From a checkpoint of a small transformer trained on Wikipedia.
Size: 9 layers, MLP 768 SwiGLU, vocabulary 1715, 4.77M parameters.
Training: a variant of Adam for these matrices, 316M tokens, 4815 steps.
Each number is 500 + 50 x the weight over its row's rms, rounded and kept within 0 to 999. Layers, rows and columns count from 0. Numbers have three digits each. The size before them is the row's rms in percent of the matrix's.

# q: layer 2 attention query, 96x192, rms 0.0725, rows 0-17,32-49,64-81, columns 0-191
# k: layer 2 attention key, 32x192, rms 0.0607, rows 0-17, columns 0-191
q0 048:544496484568435496470530405507518558489481477436539587508499513520520522467490532487511381437434564467550476461581402526431538519433460532517507439401500437481463547591451440486448428529495556514610540586477481454560499425493471505429531506539516485554511588501486589496499447436539496477657544572486479578371535535536537531422467598497527514428490459443569480447549505504482494380490548504614563462512500525438479590551514492502477526512512506424496506516504487486500433486449537457461482506529500475444484376545414533532478544485560522422586482513569510424527542595420468481
q32 096:538469554445500510436456492522488437431509419592527520489619458490413515415467421494494454582483522552511494432467472524451576540471474435527545542625546457603521424493416456461333530459568438569513503457513572498504548471482530464501546436520509561502436485499483526529487557546547514515499480512529550570458503574531508476467438499542496456503469534537459469513613564434520557505515456488518550568385591513466519590499511501533535579501502500472530477519526511542580535488539508470564545586594505340553443402450502481487489550539555567518510611427505523478517473493545598468
q64 087:494554496569534462540444481447514539578490426583493442493522395562422512412460372432554508569559502536385443521509576498456562500456509478538512485547542551540479526532475455423512601570477520455420466471492446546565498500484534498499390519463517497468397555520526448513493646498515512505465474523485550502549564533518528466465464591522440491368483466566439508415556513460551483520460462486485441502417498425569499527445502450575507505523499437432510428489495476455530463527541429484481484432496447388511492549501542553434560511426427488504502402584576424411502459557495531426
k0 089:416524482494559533494441486482549398554514571430558485566364494559581574559529460470476593527428495447537491541500468449551425584452581580576439452484423476497508489449448544541587405506563469522571492539408540508515523519539506448482474483434408477443550492549487561529473478517498561511494466488558448469451572554448495510532584486531410442480480549422549447549452564563463522527497491581438505533511442594445453590531473599465512417459489548461508511497514535568496476467453483519495518483540538492545488516521515501535430473543624489423528600497395494563512518527495508638
q1 058:460491493484528511596511494498525472549533420514510386520566441492509437549532517510467510574471477509422491447372514562500554497560575508558478519537520561578530446491552477527519592546543419539387500411617575641461461620515520473534515425525456488516507443507412448522454418593472545565427442493559537453529518454511480454507509473599463482507514510552538472544467539412437482537530411455452467523501461506537549481454374571536541480450564496522503512533541464576495498543466474455546538511487467523540590547482568561471480432543460493540506398466399603566519558521476490521
q33 098:500531457531538505548527477514436533557524517412434504537407562541552508538440568480507472456482457453561489516581515470559476519557578595507522446452475493474421520439552557488664496527487531518525477549467447475539517491504449489502456531518491511396550478497427475477477444511469434492520411553504399469593571420511542492544627500479458481503511535495517432517445507512481526496517587491514462485589419523546359473493431500485466462515572525516428568586554563530449499521432501547404502452510423602539558616548448508554460490479458423401497401517446524529486596482462408524
q65 092:416523535465396521477574428516517446464464607464506544458499497465544493600545599525489440437485483480569539482506487492568416504529535630523467489552463472462556507511536588567471495415520551528598512594521558428418443463493477428459484476498517553569563529496508487499490468411500469471560559508485449516472511449510477553507557405471513555547567462406489494530450495598520499446491602576451528460476477644461525422465590536435496502521519536573545550434500552511502547499531484464490525582560567536433510525468500461540429476586594487464461594512436597559505497442460447562
k1 088:482483460536479443473598576570529445431481432515499507415442480485441484448552542512486467576516492470498571549468547505511539505485429422403462508472450490551549533536515456424485552543444575406435565541521508495453567466495482486516577472634555501452521474458552494500529535518417535464471588559487558494465460512503507541441394573404591539511597459407449481557474477454490493453488435433497488421443534492455563470494608433497413484504427403496508536459468434528519465540624558487469532463462543491449543497508526526396555492428439488592476410487571501469520493458535545389
q2 065:500484580564453477440535533488478535481434462568565491482528442414530482561584472415495509566550438603429535521395451483486490485467418560564565526492475442513597599490473626485464501512546457538499508513466595541356493531523534540518542414441545513464497476541452523494539528466512446533468620527482469493479472525481546584509446456535498623526530437459530503566389452565582525396488472513427433494542540527409563449547467592537464503502496477533536492359500493506533458480488440435521573505522569538470540558473553509420472480504524479608534478511545497541489436462555522511
q34 094:482488472493577476565512512553505488575502509425461525500440576530598468554556550473441512468552495451470480528515453474609456574473553593463406398455428501477494481399518559438606519602433542460447486529442517443466476449475470494437486426517487525390538460453567411513446468508428414498523483563508499515508475452496538499550512548453474508434570558419495547550526512516425484408446526568465543443568399527448522468515544542496506486486489475504460570539548669568494549519495547487346519435488495583593562582506501531546512427496539501445481471538458445492531541483474529513
q66 087:414496505441403486465557484511440438419487544438563566435466530498566486558462574415562464386481440540511472484600408478561439495514519574485462473533427525512511559469547527482566482509528499392539476495466555538455538481509440491502547463471450523494523554515526583501491420437470476534583582501471435543424527435499486583532557364465556562474503543439500532518435562574445551387443615601459546380574520591416475486461532552441418500515569495539457537431484487470481517520567407508476517579543517461451503557519464515526458459455555503475495489547537474479482517481543462524
k2 099:514515462493519441564562477587627510450507468401494527423472511511529474501547546504465460540437522460547587468482582538485519582406476468457483469482346435468534476439505482462512561575472590478474544563510457485500482466505402538508454407552528488504512504450475463517519547483382554476490515535536534512600549526484461456500495560389565455521552470460450502556576513486445474487476533422455510407412509504472462437508591528542446492486423406514486574456444477587449466533484570416383558405498495552450527515442500565487505466450457516522520419555508475454560437498492611418
q3 053:472520402474565450532491401437537322470606503508447559520590601455491455503527592569468536507450550491462486481557450574436463535438568499395509506550549575541512490585510485566488480506538478553481477531487537523501479551486487507502499566490493487572658529482511379454402425593507537516471452472518470495528563571475585480526497488502518471432401473529506552496532578442488407571421482513519522545532470448533465536510579474506502481450557473513505508609577487539513527523526570492528439525477484502544520506478485424545557541562601490499591502537442551477490559427431461538
q35 084:541481522510413531444525525454485522408502546582565476466548484458397492492435473498516536538477496587499477440473451479474484442503434473523512632495573584508487522540517489564458472384557416536549516440522439484454493534516569493493459543512524473596505529488503580469444517445591617521491585459530475480480519498438484501465492420520577446497499408532527503572507509520516482581555493471491485530496566458458566439573465442536457561492497425474522401401440410462513504467475494478617482554508585404340391378550465567452504447519400510526501543478480550519469490498505463517
q67 090:572562444580539508519480468453523494610461536563499459552547490482454634487568441501473549574459499529506506482407525420374468485449459418536560561410604610491504480591457535530458518425548459565545536485509484503534432521621595544560573424436559517639498506535454547493474410549556543505460544499545544502520474605514538435456438518486451479511436457537498509529527556441585409529493419555546468575452509476508458504518456446490521492461455456502524413453572453521530532454519527457504464501475534564462510492460516524476550527559470436499492516525532481523399487485381520505
k3 107:460475549502503587477368531397433574545457530544511486601553600493501529519482436510485528436506480528406518461529441465495505528509561561517476515462527450515491467499458502554458439500532440535594374474521478428521462490462611520452510564492457550553418493554506463551499498491645439477444488538501498566477484425502561521523600454657458565446485503543442526372549474505504553440574517524494492556496499540444517524444469431507612497505490521514514479550522509532462488436434496558582506472494563511477465454492471450548505515597524511415512562398540557556435559488517540616
q4 062:522487544512528494506455494585455592497474485485521433441442432547494557448532526536512495514467525448472509569542537479513531525568506552564518353539464474488479493414492495453454508499485544408488457536569476547546500368367489410447467556466458477407444450521557480529500573448465473542495494497483456585517461452477449508483475566497515532511560469435426446527493482542504657497596604526435509467501518459475493525554563501510497539554464520436543510420446532470492507501507411530424567395518448491414426549439512572460409435435519557525412500477541425442562447623514507424
q36 068:418478495487580441492483492511521493539566440406400522484482503527571482527602549461432524396599485365511479535487540490571517504529521554449456414507452454454548506447522441451527513617429565511454504501531542482480518460423482501456535423571495493420472458438499498452608512523404430439491443600510544390522489537450525536504432555470459520577550565435501458474480547487442498499477573474449538477509519591498496498449569523546527465527549488530479561601529501569499495534547531492400573427466456570610555560446589510499558534473572456471483480560524479431583508515564454468
q68 094:421494521531549475365538506587449482435576496442537550414470441462580414479385588427441490441531481449501477532558497543577627550528411491498464503540436447512554494453517538488532487570450557433508465490540526483484593390446417445458517518517543525474527491527425534493514515492407419470604445478456498456438483549455491483512485560456477547524531517465561464501552500474461596499475599443476533450485529522451426502567588589488453543548527524462492580535465565489451503599540519536447597463548419483495527442427492507488531554405535508492449558542526540468504443555560565508
k4 110:474479428442537444596616484647620457513530460422452520408490504537521402494580534487493472497489469526483499496460539601470486549525458469451542490524440527435471584447607485407531553544413524463464567466450463520510467497508430499558546424529474463483487516413528498442474530536429526533495541559458540423551536527468436474500390538442575504516538483424597481538479529502477497459422478477508492467519474576553547435511525511480412496513545467484450601468537482500494521579502497356458478531480464479547518545469563529499501494403525562541580469517481498408603480496522525359
q5 076:554457511518577558414555433455527477556447609526617502537528587443454468450440484473494556555547507534513508478425562549508501484494586464460464556449470547501442450552463486470552494486495535579519512498398493452489579564588498570545513538580499553554491529475504510548484442567521558458481498540577525568453512480487559469448521470556516443566441586502498522468468487451485449477407385512648539556430527555511517538550521506535503479435498473449506463480615462510483444471462543492568382546556538578637523468492438425506492495498496459433530482499547570520447457381517583571
q37 086:470492526444397577460416580399455600488512588501576454527537500381427530468433470507539577563450574491560534512556588524491497519553528467583513557531587463451613487532446482603510440431549465452530482488531506520484471567480562536518471545494527515510517403585463528519501522438597511563483563488544460482518518545510519545469574426480450466486462426555460497534492485492535476524535510462531496563496476507454521410527477489454547542458590477564543354451467372455481532450461479517631528568501511446413415468508460496461566479480514508546480499465591495480478481528597441531
q69 100:524474459510609550475484521458434532541409535522616474528608524479445628506480487538499526528470530495585504514460508325440419431443544500515529505358564519439407481508501478490481512446562472551519582477452403507487500532603511515471550488514539494516433475508462510522516461492559537554463531487499452483510450559511537465436529440551464531516517563448444460429508461442511470542525387557523489595368493458507456441440483535458560535461545487535574404425528397507508465452474552582546465513494513573492487550522463472471549443542435417532493539429530403490509473455501436556
k5 107:481539561516474501445416547408390475454416534565489462600465498454458576524497487507517539403557508508434538553542457459493504455529524547526424486509529534569536545610454570544519466439551403506564426444572489504539496568519618543464491596423574521492436520497563528558556481464612484543516498501534438546484478547509573541521572464585501512483392540542414556439519505453527555394561509587519457520542531418542516538483545450493560456442535499476565466475401515491483531398467470518589518549517552509462434540480416437483503463579499512411501538557507525498448514496483497598
q6 082:478532429499510464522567500496569539450481492407535476494556524597448390506453425473504488500431500556525513572501521510468424537470468476481473534475526548543558527501503530581514496512526461506538517523505544537480497596495510515541493433513404540565521592439448497517540431516486501542475512418427447460489509536575545491411410524463480477443422459465507555452513603486470429607455442463490515515553513504552551337436575563436512426444484521531451470475503481522493638495503533323509498565568486466565565524490541452468588522635542428482539504551516504477451627511498538536
q38 090:428561506470478514446614494451424467501472429566487433513491505476470504581439547441485480515391482588449553544425458577385481461506472438522458527468450575535512447516488500551508562596506484489492488540547537536428455477550514469619494557491560573483529536499556595521520422534535561554508545430492607498509599502515438459443405499558527470488462495473454519512540557471437474560423461445551498542535558485498545498578422537564450438548560478457512448328510541530470559497416487490501518613540526460484545446443509461458556480598505479478544623538454520487532470440494527536
q70 098:429497450542496503511548500455579459469539524525532399516535566499474483526467456458529584521406518561526488522495462558466483503502423458513524579507583470538558557547493527562471466512572461467521487516423514456568548656535533591565553536503495531448486583534525532546504432574528457550461531493461594429500582491501501479470415511519505507457545485508484483554488610390507402528467461481585531517608545478460488470537489461482512462584428390496471463480616451567471562485407510381509556578500512487507459382603490543466574579519454438532512535490483541399461524453480564513
k6 076:432519632489546431572518429477420470543449385465479447533529577464488400476570480586579459464430553544445487547515495458502386430495553451578475455528576524522539557492584426576504419573512476554574458556548483589434467494535472607479473436518461549492454498488499463497560522471476505473482501533511466505505544544493448382446526549595531473490515457521449572509466612446435487479453516507475466483624470532578536463536479518364537456425532465485550507499404504529590505531450499490518466483500434513560414510495458551429466583545523442495474570505502547493486468438485530483
q7 101:488500498491535619464421466434460446627589505537538448555485445492472617531522449500481480534468524479547541518442469492478493470533566506479532461468595558487448470478491437468470532512505527551510493488511440485532463511466531477506434494536360565426473409521544499506411474561592572498515473411603513570495460388491515448481557493590458406453485507450478451563482544484534434550552514545583477591389519545547460529517454371442587612516554525429546436537425504541588537449487495621500449490441503548521488471463472498466443418511512499441446533484498528511513440516546464486
q39 085:435534516431563496496527468436503550565507590529467585570497556527518567544569476508511500410481544461522537515523496491438486501492548440448481403493465514567466505515429432465600427551551505561456564526559521597474444467541474472455533623558526529474515309580613438516538510502489498527532438534551403511453472514527479586474580575519500591511465574418505446468503440507488547472538497617477478470416497461505530598457519558600535502453543569512532530519537549499520463494461444594546448489473486545599558530565508476578493490486516447443492489486524473537548493410499514595
q71 076:411478456453567573499498409421552525517506508556513432529481456556449487546434428524513549535348546412531625437544453507468562540451464519561473417507517485445528509465391440472455424507550573472533489457421557490456580569516484543495507495528450475407512460373507479585498468537533531441557488521475498573498468453546481520526455447558526501514604528502549443538434512479470533516596471504513580601404445470534499446419446507435568550498558479525494486477495523514506502476455553522481501472389499434555497387557484489521618453532400509461493465486568451399498495515524497489
k7 100:458519541546376519465503547439487572448426591596484524478527548460489578539436525484520503505443511513484533504493574507553439492497496499506481568484429509675532490595478484515486495471520524463564537542498561508509466537496501564540553504436552576477453497564524586560514421437462434471409524485541515557484553487567533496490541478466519546415488530507380433502428497508472489451474513430539524502575499459492488508436527519515487405484405376530597463428507492530454502467534466493578621555517561444459447488587472473399553464551448489538459506531494504457413549334511470578
q8 114:461399424445485443554513577568515498418635441525459490458494480497557463523476568522529541493526481433492472424571488491554574481473489556395473478522501534466551565423566503469462522595503572440450488501495486571475598373417485541474473447413484462465534520470539585464422435501435429484511503565471524428499510520506422456601471519487559472502610477509577495533463544517451498484466558485444515445520567538384515494511514501554464518597502538476526527634507612528506554542545523572449574541565481428495451466521513471523556501449494565525417529564482516419558543566467474448
q40 082:567471473531537449449593462601456493463521479438520482443439408513562490503427624486452449526515495518475469475550525541524535523466476489495425460580471420446444505404582504489546496613427481514461536463535541494502501455531493411481508402558425516388476516471545476432537476486430451517537483476458539446498551516463446478514488523437545582512569521495480536547536560475414565492478591470521487395514552539474432420577487571463462491628489517509479593499426605505449532544480506508440521457511466454573480530396529422509494609497491507529506528575422457461576421595545551447
q72 087:515563428521501444488501490571506396478584516487457551454455479470548465519487573462446466465508479566516509526565548589563513601466498537459402507495491539442483535449514517521471503554441513523453543435509573560512602455438507458609586372520420545514491480551468500472527477575415461477533485485462504508505484559519454451493427512477448435568513547493582530516498578536470483504427564432521504428502574506490406460522556545493454508542541542441550547557516560525515577567545521508359519449448454493565575512352516428537443572494536495561592420601485516471576497581535544462
k8 103:520456475512480471507532445634561484487541431417474472350504558521547448413521506482430430476541489474552553445507515499458481545478423489474502461492473401458458517458527532431500517535431530452487531557478454486460480441467436475445462474467541436462550574525478445465482539519375486459537500488470570480544505538382477411579507547442521590437578489481562422535464542619530592428484473499471529443451505517495449488503610560526359514550510512523479544532547459538455436563580477420440488444492482477448581488532526496496532544390519521541469406545471501516550434514523528378
q9 096:446457502467484514444455544496502492482510456575469548514520451500529525468505588493486493482456582509555556422577544448517519552526487540540481463561485461555504552520436512558493398496544547441533502510485565515437469483406402523381529572444522520547509532550558536468483513489507465457546557535490602501498460555537462593577560520456587482530556522525550465465472473502437497431517553586469557492412453389450488599448484510565390600603521561519509452515460460391462477556548432583571511436416482417371424425531463540589547516466491524558509467582519515496539489561571519490
q41 087:624551493477471515534553463500641424479545520497538483484458521529500536449640499589445478564465512553475514392468397450499501413452459544487527526412495503488463520521516398428486497423511524505475492440452412420426458402525476413438512577443518389502601513580563492547487566507485532471490584508545439502485449500413532444580535527475546478562499536462495498486464426592487523475526446605474452491443480442502430586458448469485455552461480549498425488485531513469496452476534443464540457448419512520470525473518564564547466375514489547491512411474529523565454494437435493482
q73 092:443531506451480444482488461545553506479585530483489558454438416509441489448515578526391473453509506551478509429517524534537537462513449542543561449519525567491520477488518528463500508486482489506452591445595534535410533495458468360477528476446438483389500509497625518560495602485437416522436563497443443577422479511528477545516550578450636507573528529513504477531479449602532542516470524481565403531475435508488460598499502440493407563554427503454423513533477522467552462540620494520505518351474455481483509537486553589480455495460568451525576422569510500509525548525548557458
k9 090:589511507518424536519425540467438605514420557543503461508529509470435550379484414585560462485468442536524477573405503408499477510543477469499549521447556463446463472586501484516476460461533442551514525477428485542478433509526614455494567548475478397500406439517491520507489510524665516486408506418490531519497481472437517490490513452579462505512464561532546554447582507497549541477539506579517479458485598491512480568455461392525575583432542534459595406510550502419548420415461482531562421500481554437454409469504450487541489535535493493517497534446581418511464498522499451558
q10 104:450550516467559540537452513499509445547480483529533450527442547524525443464616499567499512428497465394428428528488510548496488439503558490512599401515474637553555450481513472452472502542558446534452476370626519460486482461463496520567478558484516499434493410568509459552449453537492498524455399527572379524557479483551504489505533589575508553422516483548424526495552521418418578581524443449512507543550425469495511500504519452478559400510494434452500590596573601602489480497511456533496540435489476540557479616540529553493490502562508477433544542471505511505476453514577492541
q42 092:452404531411490471582532524573537526497511597426541544392500520483537404475588602515507465455508477459468444455541472481548494488496471511454507499544444556519412566476579512455455526503496498515456541466579486535448554410411460451437546496431446459467529496488542514476480512525440486488513468490440472564445463380488385462578563499472638552505586547480534464509491465592432514552442502451553465436523494530531485608514572510482419529521467495472496552632502554535498491570575457481605476500527421431521458526574509467485422429476447537500476459398489526542602529495554515472
q74 087:466403534372566491613559477584559500416631515478538555429570496527538411512561540504455486499449479508489409464485555493513503519522468480460512484449521602463443482524571489419529561538451558518420524460470441537465526494448502469480438386507451496452465525428546484528422492618423550527537475535487447493502464476456410539507473484436471494518506528449575492523541550604459463480543451476614551494582540573593629546555582471483507516496513546423451546566562497443470392571544530503475458481499465513566470588490486424540467458452515510488447503491484509591529513533482516548
k10 108:481514518568459409547494492674574454479512505359571507405519452413495486572515492568523459578509432558582429510521526494469537534409489497465444537483422541468458546551536567439500588485513508542432465511457486464455519487537525430489572498498499569528561486528501545510563471509400461563505518536407508549535502468532455527516532486507449473521516511527458556480495465580545455471457470505544339453481525565447553434540502553410540570563392508460504484453454509553570517495627550507558526476548520525440535537436538543465478437506428513511420475536532495498548378480458576432
q11 105:428490543466411424490521365476548479420512413478411543503529470532447449553465486551545491458433532484474494544527473472460477577476463548424467551464449499433548505426500465530484488516498546459558493489572609438545561564458559567523435506495455569513527561486539503520565516452486459494476452449439415538430576522556501517487367505333515428378501466511520508465441514511521513572576546472477480496507504535418454408534496599418515458513551462530447512470496611580590570431555472444498553484459528463545540495538605495398478497485511517495498515485579461503460528525424486446
q43 102:548601459413564497595529432485482461585478455497457511553497464543454544474612463493445480590325545547470537556455552544402534444448577500518470418416443558492544483463485470484496481555492522511455537611533511553497421516587505468513469537484577472547468416532565506494497483576507552463575454437540501556505504524503530525425433576513417436499376468516443462496520504515478560488596485562558460467447532525520424480524397525413508440495507547533523481492502563471481525468489472495435438531438496516559585480503555448526465458554539571604578421518481526491469471558424554501
q75 108:465503524412455399524444426459455495489495505520411574505518439443483484502528471535556535526440516493439472608524486516485380458510439428545472470475433475486548528479443468506434478520560443527539477444595512403509516547580509548580520588587517477416515444557547588517583524490488474472532468464483432490458545586567471451494454556407518551476467483532438453544492504449451545546493572379542510609530492589464454558474493495494474427504441370540479477500435526528495616504533489592474548427539497407571459516536574475446567546536520440526532480509545406390463480516478501505
k11 085:461525433434435428493470580548460589544457512410464486462467531448503536498575471541551463416505444531565471522474606493478510555456545528509479498528491504490528536621463604527474458504562479465593429493476575540505533502492446529551492458419501508540519518597536492500468439526469393473514513569462461484576459464474455466531513500482547616555582401553521534508455537444450520564422550518548499485529456501596424484467495552480514474486534572548553467485544638453528491494459385533509500544464473494466471492446461453538418551565557575611502578583446491590407497592525577538
q12 123:555525482521565478490487481510581511583476551472457497549489486592476510490594487518503511548421452486526521524469499462444460647467614464562434406458464517433501472435442451496487551528411462615479527559504596451483379524469543406487446493542506551503500414521599397472487521539543578476493486453510458563523546465546534557409501547495413454459503571417437474472453441501503509508541484563580472448466417534492457455505474554479568492474554478519520520486518540554509450438467421486465455415464513532545579512451597515539473422540589464511575437521511428580596474597502512505
q44 101:476384513406459435537535489556512504480540513510571562418470509465511480516535559521498440463534464577452448442488474565541508509455537502402408496564401522534485537427571510381517537566518549507401522488524471517462571458399511384490495464500482416446490528494597510524527549530449535528507521412415470584432512478492389460521505516512523519473547592463496522492445453617464511585512426468510477385518518511524532494545540467492460515520454455446479555521537543463514496541581382533563462543570491374540546479519541465516455422445477552527521410516443544599567525472501579455
q76 096:498500457498555478533566412556592614608511528509506569470580463541507515511532501479499518556447401495518444529519541502426511600497521466472419524434478440476483524457565494376549649551415461550452500479531502536504471540486565463480517436495480541471424461473500487533470492535466547491458533505419461582500508444536451549519413506465503544478477522505516551403520426514549549469527449486599396438513455568543577425534467559467588528530453481494474563450554545513556425499520547423490509344524490427563518533437643561543500496480486493516486415519446435506522491574463559474
k12 109:537500506479408519501504508592524566431489511489484600426496442520481493534553486530526483572543452563459535426520537514577573465487446577494529520492502517499567459483532555449326527519483527454489478556487482505476518500479548512541479522413580546427507486504471505618487441497438515538464563458388485609504505441488506507546568485504451467515448532529479464573492486592550489579551482426463363396475563482425528429487492400335429514472412496515549507531461545494529503508592479466505532551551529524380469441401503483441459507492582579511444512565535545518460451472507542488
q13 112:438495508563512550407461522505545647477566616463584587464469576432533507569433552468603527478534462544561435549529442555490472491548478533575421572505519525552423555569504569415540466456487438526555495601486425514484538479508447517475541523474459458482521556472495548448473501423453486460495572455450433470426479491506522490470561488538474543532503532500539424532506417586533493446491508525498565444517503583493482519512589501545455521562556551594471487509524451428536439581533524573547582523597471422455433490530466431468465505424571459574446602456469553521522442506481484597
q45 135:498523545480436449531523626512477487546499508542484528491458544495539476530576442514498516485511435547399484536453433580531528514513511459463411541455422560611501488468540513376566619529471523478429436480510469528491524451464577438530452468507537392428467479510598520573498471579522503535483556454490517511570544503473480463557527544566461477490426571448492523424588493555419499539482490562503398458603507486522579460527463431474495468481485478405456531433547612524432495456523415531486545575512547511460536543442548460461467371493553598415497437502479531535542570493476613524
q77 125:562538502484528439544559453577532526634483564496513499504522477470431503502478518522518411500567409537450510466476488513500492587503549547507477518558534460494455520485535530394505554506433422558507580488512608611492484449447543427399529447515443485478406522471516483500447542554502453563418495497473495578515432467495529525495442514549487539401512582461499514448468492519549538575472515554528456420516515497564535486554533575484525578576507526462472554454534535563573527481595414437472484424560537469543619514428636505506396459478604587530443430477442516549567499525457534412
k13 093:487495612439501515507529547580503499500569525465380445397543568535542422453416412464502477511516526537424419492534473540504488533467491505509545516550485519481525472535548416467565559514543463465437468480522448543495496593531512489470540541470446488496438591506508550521451494573484605526447467582482523545483462483451515432551513518541510564500419444560520461500565593580524481626524373413448456483564538444556551418616497487471493446491505477517552558561540474550442478559512467548449446601547473521471477443403489544475561543465511478517527446534520546504470632429553410413
q14 132:549490402613594552527435579460460449478513426523451420554439560520458559449481485548452460561502486412488516496476531541436523510537585497516514489516565511464469476432408425547536431494470509537487486496429418533529458514539502594480498537605364486551574472461467455496544461489519516418550440527568510512517515563518491404448488545506501453426537466493478492482586561447444545514480508558476514502477543414551452505472510462564566465451489457472589474500443524451488601456400512476452485421498487576673475558610534558521469500546511486432518503424550464483495502614559520470
q46 133:621564502607531463446491472473524508560480484566511441630540543558448642536509426572513613554472463431446609506479529474519512488496513448464502507354487481450494426494460498494588598528503549551479457471493435419550539498541603554488459485532446436445513413516505441483539485504521439469471481569497482502570516451564539477480507500500462440464495490553444497482506445437548542466534459472606383594522509502490541501428442441488563500525403428511524517482476543469512546440479564520493512459435515505572458522483486511413613409498479493430540478504536419451427516440516576502
q78 168:496453392611587587452425424408508465493500525574518432578438478554483517456455513472455519523526611438555608459528567441460487498592516484535540514553555463494543496462418428568520368456446541582566495547527454492504465545470468546482483544550430506573518492446422455454540551442496498327499452515564449489536499484550551521448444505464559377507532398404486475468445415490532520471485492487459582552417478435498490519461494546513511512536439512588522478485470510478517498516492619532512494479427459486521571450535517547510562469463447450578545475537525494497480453442481497471
k14 098:578454473534506499492476428396418540555469506591469487568534552527476522555446417436653506497501540448422569543541396499499464457462510445489504467386486555496465555546490382486469459524522431454457528448458448504463517548530492561573500514564422491518443567436424481513565477471549538416498561478470447464553428485543440520485449540473506459489459427523487469445396535403478531442488425569575520507465502524574425472464501412432481505459530484450467453551518572525497503456540572415497565507491534520450415466505525573472578548576461540490529514564594546410476558428537554533
q15 100:531626557633547521424510496503468551594445497538487488483550474518492455431513489496487529500489399519547519522467462493478574525522560543600529455469503602548517456488522574457435522547453449534536530551492561487467473451452527408489520441510572448592459458481605487494460548586542607459504437450477409478440469438471569563454449528547438435471466484421506483451526442501597602520542531528623462431546544460379432475585530505525487563532560572448505530497545530552458471485484508514451523527443511518444555543381494570458512436460485527538586502541539496549503487595527540480
q47 101:522478549473509528577415515475512561487521585462479539553510501503519518552483507577504465570399467489528544554476524492481558554388551522512430502434438437442461491497446487489518458534532569519423470567453479563508492548496494560640436523460540541524486467524544567567437530490518573472508488448526545579533567455562496544565581512518429462465458585504536517464506540516554456565471533581450490439465552515496468460486440592435561626382545526608588477518517525502513615460428484459488511441421531580472508450422557459616437546515585513500454437541489560534500496465470378472
q79 090:524485468583501552434582533505519432443498401465493369457453517572504461504446473453430478523397519472495505524457420466479501460544476415538546480504561544473450452615505579500613503560517454538500531502460423448431511542528450527491499424457422413473605483438484512490484451491501532499549509366542420470501441553413567504483535467501532506458464431505499475489553645579552588513431411595491489501530570442477417544557486502472469509451631481491457472448534423465452455516479513505526454528534480531439526449563478546523556496461522450408492499517617515511495486447479429464
k15 096:608445564468488549523449557475512496481467580522464550513465428463572593596510469569554474450494513489433516486533492524540533578517487522507498514442551456470538446430516504485375453457450537391515499546504519528579417420486565469465524492439560535518495535554514483455608585462507502499545583575534519597467470448534514521499513470532460467524467596462508523460506373456514478381535542574558465444453520467585655581484557479464529467432405496472633458486446518472559479483512539431471511420483508475460436454477504480523563413541559476504453496538478511534560588508412534483
q16 059:567454505571468516453459494523469517575465380569489440525533517503496511494451518447514454530431474491502540407488564480382450477522436365474419466522495438530538507508412363464502476575463534515568640510538449599423488475455520528544518554565529564410395511481577506435546587523470474534560522511470511448516455462495476430551447549530522479439466499485454435472494496505508472522535525497485474468469580524561469569510505444598492556494510508479607533452504483462530452492523461539513502438393475598539436500423431519452476436491497556533465501397608596447538521580447506533
q48 093:598486423518551511430568587566551457509520422466477514452417497430493455423499537482413493523429471464509583514410677622483560453539502466488444454545458446443469511489510516478490584523495561495484506499554545445488469492443470524465572491562560523448515418516507483378505500586461531448497496510522547490513483557528547490403420489508543476534535555475454469487522471442445514484447542527568556460513534556521566545488546514465552525515461549468467543502493512498489500565436387498499551469494444538556576523523510608566487526483442503525550475455597427374553475623489624429
q80 090:478454561535473509512457504532474557480428508550531506463466533443485526396472478499477494566504516522497488516507579483557524407520472501469617579537480407478460581570509568415452564482473461452490436446389537508640493509420520462551539570550520524505476491458471458496486477483510521526387530509432575532577474550488441490415478514495542484602507502495472497425513414448618531513447441476557496507517516535581629435378504440509489457561452441465474432451573469483447457563502437567476447496450491466382491471468586533458537507466481542618517432508480551460489431504547446404
k16 100:536485531424433491496409451459441417514512465578539493484590471474462497458455466508481546509607455542456506400515428520498505500500514466581552589520581539518491438455458549518416420401572470524553482442547464434497485444508517502454467516422480582556507531577464535493533398532556489436538462409534468514405504530487501480498498470602460500562450482533500554492498564457570499558538576485546463612426563523459477576536477519463512507499530537427460476595579476469505435497546502556558520533548523404558459471485369457550608484581488441447556635538548479456505484566459483543
q17 052:514586402568547541592436410463532496526508558453515546544494540564497538463452536555528497445525577551451457547575474460584472503458555481389422516550496630486455475503536438519431505546486482536450430443528467519533607510488461479524407455532463460559534520441604393538415485506491461559437427442575482555486478512521491465458560528466593482455501526545505472488547554497494464611503549485410558470459416464490441467550512455500523513581564507462458528603398571458469500480532530554473396439457445389518448496510494512516535526486509500474512468432419527539536557490547398452
q49 088:416509536513393550504468466445486554462527499506536381511553492483461524573439487543543455485517470593489449471543449440473498540548475487545581587539588504511490533572536591571498449417588487488573526448470437540508462579577568517569435482435457494590500609483439526514485485411582511575489524449464533466546523435506434489508521453499489496438437359532503502420418496497526506624587480511458392506540511410548536469515468449499460493516521432462558426431502457465473502458506524417502506461480542412389427522527484455421490463511488498497562542574454562575437479528481498546
q81 075:572523431523505525517506481467482458533550534525541505569536483435480542543561488492469439536489525613523464478473415464480502523422492514586399550506556518466607464509479473534546385492552494605582492521541534506489443560577562551529504480450487511600533398550481527551547491501516523494620491443614482486484472480573584477547409426479471435406457457465508496545518623484448511446540459528485515514453585445530454473499555508510532553396462492454532473472483477535472529448493533459540533588515563426543506568449456528513490512551592442428503563534520495631466558561394612546
k17 095:431512453544542479485528514460511488497473534464448548552397543576563464621541455485476532505481524419538598541520547546563449538406515520456412441413371499482556568514493479501576485578431497466497515586483556529590469554495473472495404466493538499422561531514478513528535518474441540480521543506412468506546573481532525564520549479433521520431480526433448465552511506595487546481477465609476496423523400562430434431482436640493546396470497481542502555482466524562511502467466524502455535478458463477515544552613483431585545503506490497462493417501470597553497508424617499560